From a checkpoint of a small transformer trained on Wikipedia: width 448.
Each number is 500 + 25 x the weight over its row's rms, rounded and kept within 0 to 999. Layers, rows and columns count from 0. Numbers have three digits each. The size before them is the row's rms in percent of the matrix's.

# layer 4 attention key, 448x448, rms 0.0417, rows 263-287, columns 56-111
095:506468503482503495563488520508524512532502535479513503462537447493498533515487513510482535518488515443529520502517525454522496515550481518504496492487536501485486515519
103:540539497521475528523522500521470482497538485511540490513456514511511498532517522517522509472510555495528471534500484574507510488544513481517499481505426538510518524480
102:481484513475531534558510502429488497539505534520528492510503476481520495494533518494458494459482471493488501486524501515476472514474479496493475465504464469546473460566
094:477457522510478485483497517509490530501490488483494474477504501495506506503487470485502504492480496546451505489509487513500493535459505477488492567476497481521510474475
104:460524505490535504432500471490500496529501522508473443479517502535513504493465517458483538539490480520515513490494478473468469541529465484519518500510499511526490486559
091:538486508468504451505517494496491491491509492515496489543498537470497542474436468478502476535502459443518545480486474510463507504478509483470517523588517540454467512500
094:493504515473527470480528508499464495484514491507474496494483568509498531494462511460531485531469492492510532497451505490464514455466484510496556503547464472493475510453
093:513532515513464528478539539492508518485534522461484534502526491531496476535534517524524501461503540504504454513483489526489483478512520505533444518483492488511479475505
085:524502504488470485523477517488510464465456521480501526516487494550490481522490492543499518491486518488467511459514480493515521467488498504523503480513550511466516488493
096:498474487496502482493480522523505502491492535519503487520470523499488540498517469467499518457537488530511502517496509511486499549473523548453471533517474523475505549516
100:521502484504568536574512509478508488512518502487490517460523500470507509535538525450464480505514509515517478472531536464473520488520502516529547458524548456486503506468
105:513515503516480519436500465489483494550507491491481484480488486526495493524505526519502517506500475480481465503498482503480485471560486477503448492500466513495514547515
103:493486494514530514509549527533496524478493479528514499501539489496512496487478514536494495550476548475507521546478519489509493488562462519546545529466538493508542515467
104:511474488511504477496558506477496473496509508496494498481523493486518458517508535478524500519477514441513496506489502516477505458490504495531509511479507491511484482468
097:514508499503532497503506498526451504461486484524453498545514518459515455497513462508492483481492522482457541509497515511493528513485506501486484518493517506472504478468
099:468489500494477498537532485514551514494508534575518485569515498487516472471496509562476504542499463503476510509477459524517478496459503503496504524482493468524450505507
096:452482523494503526549502519495499516470498527492500509471555489495492510515540484479476552509494536512469469500515492490485503507524521498507509535464538509508526480491
106:495564510506489521535493503537521502468557527509506503541489509500468510473522474535501502467522517525508477559477484521549467504502515528490493523495454506483470488491
095:510490502519518505536509539497490479470515522499503525468540512526485505559514487477491522481519556507477504517485464484480514503485500531533537494481513527467532488469
108:495505475500499500471516511490501509477503525508497510586509508530495477457499507521502496508483479497478495537520482479491512521487515560528493499490526528486482503498
091:526501500495511506508495480502517483504504572497523504516490507521492506488474488468469521510525481535533471479497493495517504517522480523484528466522508528501465509506
100:500507480519528483474582487486466482540487490530500491535493499511479491469516510478529495506461504489511482516475500439484512497533516533556486528509459549504506544513
115:528486498480477486534497484516506502488503480492499501473545525477486487497499487517482504477505535482525471518470533508505512494506510507522506504519545514487504518443
096:500472518465486492490507486504459498495507495484491484478474529492492534537468459477491473527504546506466527472514497507482496501472446491446502458538533521509512498511
097:466484502492500499514515490507527497518503495522531433473483503476526489455540509477483528526499455531487471526512502499517498496492502479493536491501456503494471511500
# layer 4 attention query, 448x448, rms 0.0411, rows 264-287, columns 56-111
100:543507466492499526490518527518460486512518502505529480487469513495530524495485483497549513482524519455520515514522420520433495514550446484500501466490466511512470517489
106:521516523510534521494476483451510507558501476518516464512494427494545456497528543458530527492525530479473486486517540487495517510490509475498513510524478451525481489530
101:482490514508478504473542507533523486521571522511535485528539453539497548509518518502511507511466499524494461524438456469500493481478463474512539503490536523512524478528
106:481457520492488522445507483529438514556529521476492492477527506499482516506471508438497494494515516501502488496437525472497493471539493448471527507520494479526506476526
099:448523524498532537487499535491517522463529534562505522519519491498475494499533500465472453532478494491490463504482507499507514486495470504490526483501506453504473469536
094:460488522487495499462502517504488479436518511524505500542506520518489489533501496458489488507476483485527542494482485526519486485492481460441538501490537500534493500493
099:546532518510525478553494505487474495497479498490492467525525503472532482529443513506529548525523539509492507509522508536483481508517504500519457520450518503506449488501
088:520514475475503483532460473492521525475455513511473522529494498505486465499519481479478523498482496523464512496540531475485536463463545518527512516511501518482473491498
103:493549468528494502491464467549523485478548529530491474530482501518501471470531452475536505485508458536496486488521479493489457487472481509487489462516535531490522497465
101:525501508492486487541465501457513464468437456474523518442470532446545484525468512522456488524501486492505549457554516554517505494502509492481497510475526523536500501486
099:521493488502496505481504504532503510510495487464505527496455512460489515504464551491498498526470517490496484516511514482474498515537529488514500529489505467472476488539
106:522478491485496466499534518494465506474467471483483529508475556488509529522510516524506460499478465493531508484473532456471476510575518541482472508487483511520493557464
102:525546527491496459477485508477532482461523478516471464535532535517538458490501521484526491514494482433496508481519550489493500490531524477504505529479513488523512462456
094:477460534493505498543520501515493482481498523506481509494548506500488499466546483521509485477537517487540513506490506488491459514507488499525506490475455488513549514495
099:494500496486499505493521508508496475511495512530543513539471464493506535462504518530513500513492500533502505524456509494529525539495474471515508501547493463521459492499
096:533548509488495466511483460526523492522567507467489483490553491488513501455506508490502533506538498479496505492471517501499485511535486504497493495489492518526529501484
109:471525476485514510499507496496498479495515530516488460523468464506501492523482496495533555514513523514525498530476506510508501517461491515501478486485508539537471528436
098:556512498471471455537450504470498468473491478487456486515544523501518455488501486493537555494540493487495541457546522528485471493503539529489467507471513544510485494454
110:492495506497521502522498515500485475491466532476481490514453485500523492501480514526502489500536492534496551497504527522483521532484491513494483484516521503523468468473
090:484486526485473505524476488504471468532459507524473471455490495470463517492466476495521539507505509540513517466498523521490547486500501489472495487528528505494429495491
103:512494478457519532507535499539479521514487511546488478477470511517490526473498559542536479525536479511498522496506485468511442537570504528480482552514492519513503500537
117:502500473469507460551513496456507492456484475480509507486511475485527478470497475526456483497474493511529491534536494498553505493507474475513512491493499519487515506459
103:515504475498468486494502504521517492499543499493517525504498473485467490493510481474468463524454465486505511524509460519503503473473470476502550475480478523498517489552
099:491496492507463501454531470523491483502515510477518498479501501521482516444489466536534471483475484522515490533491451498513504497526451451498534470532527506525497473508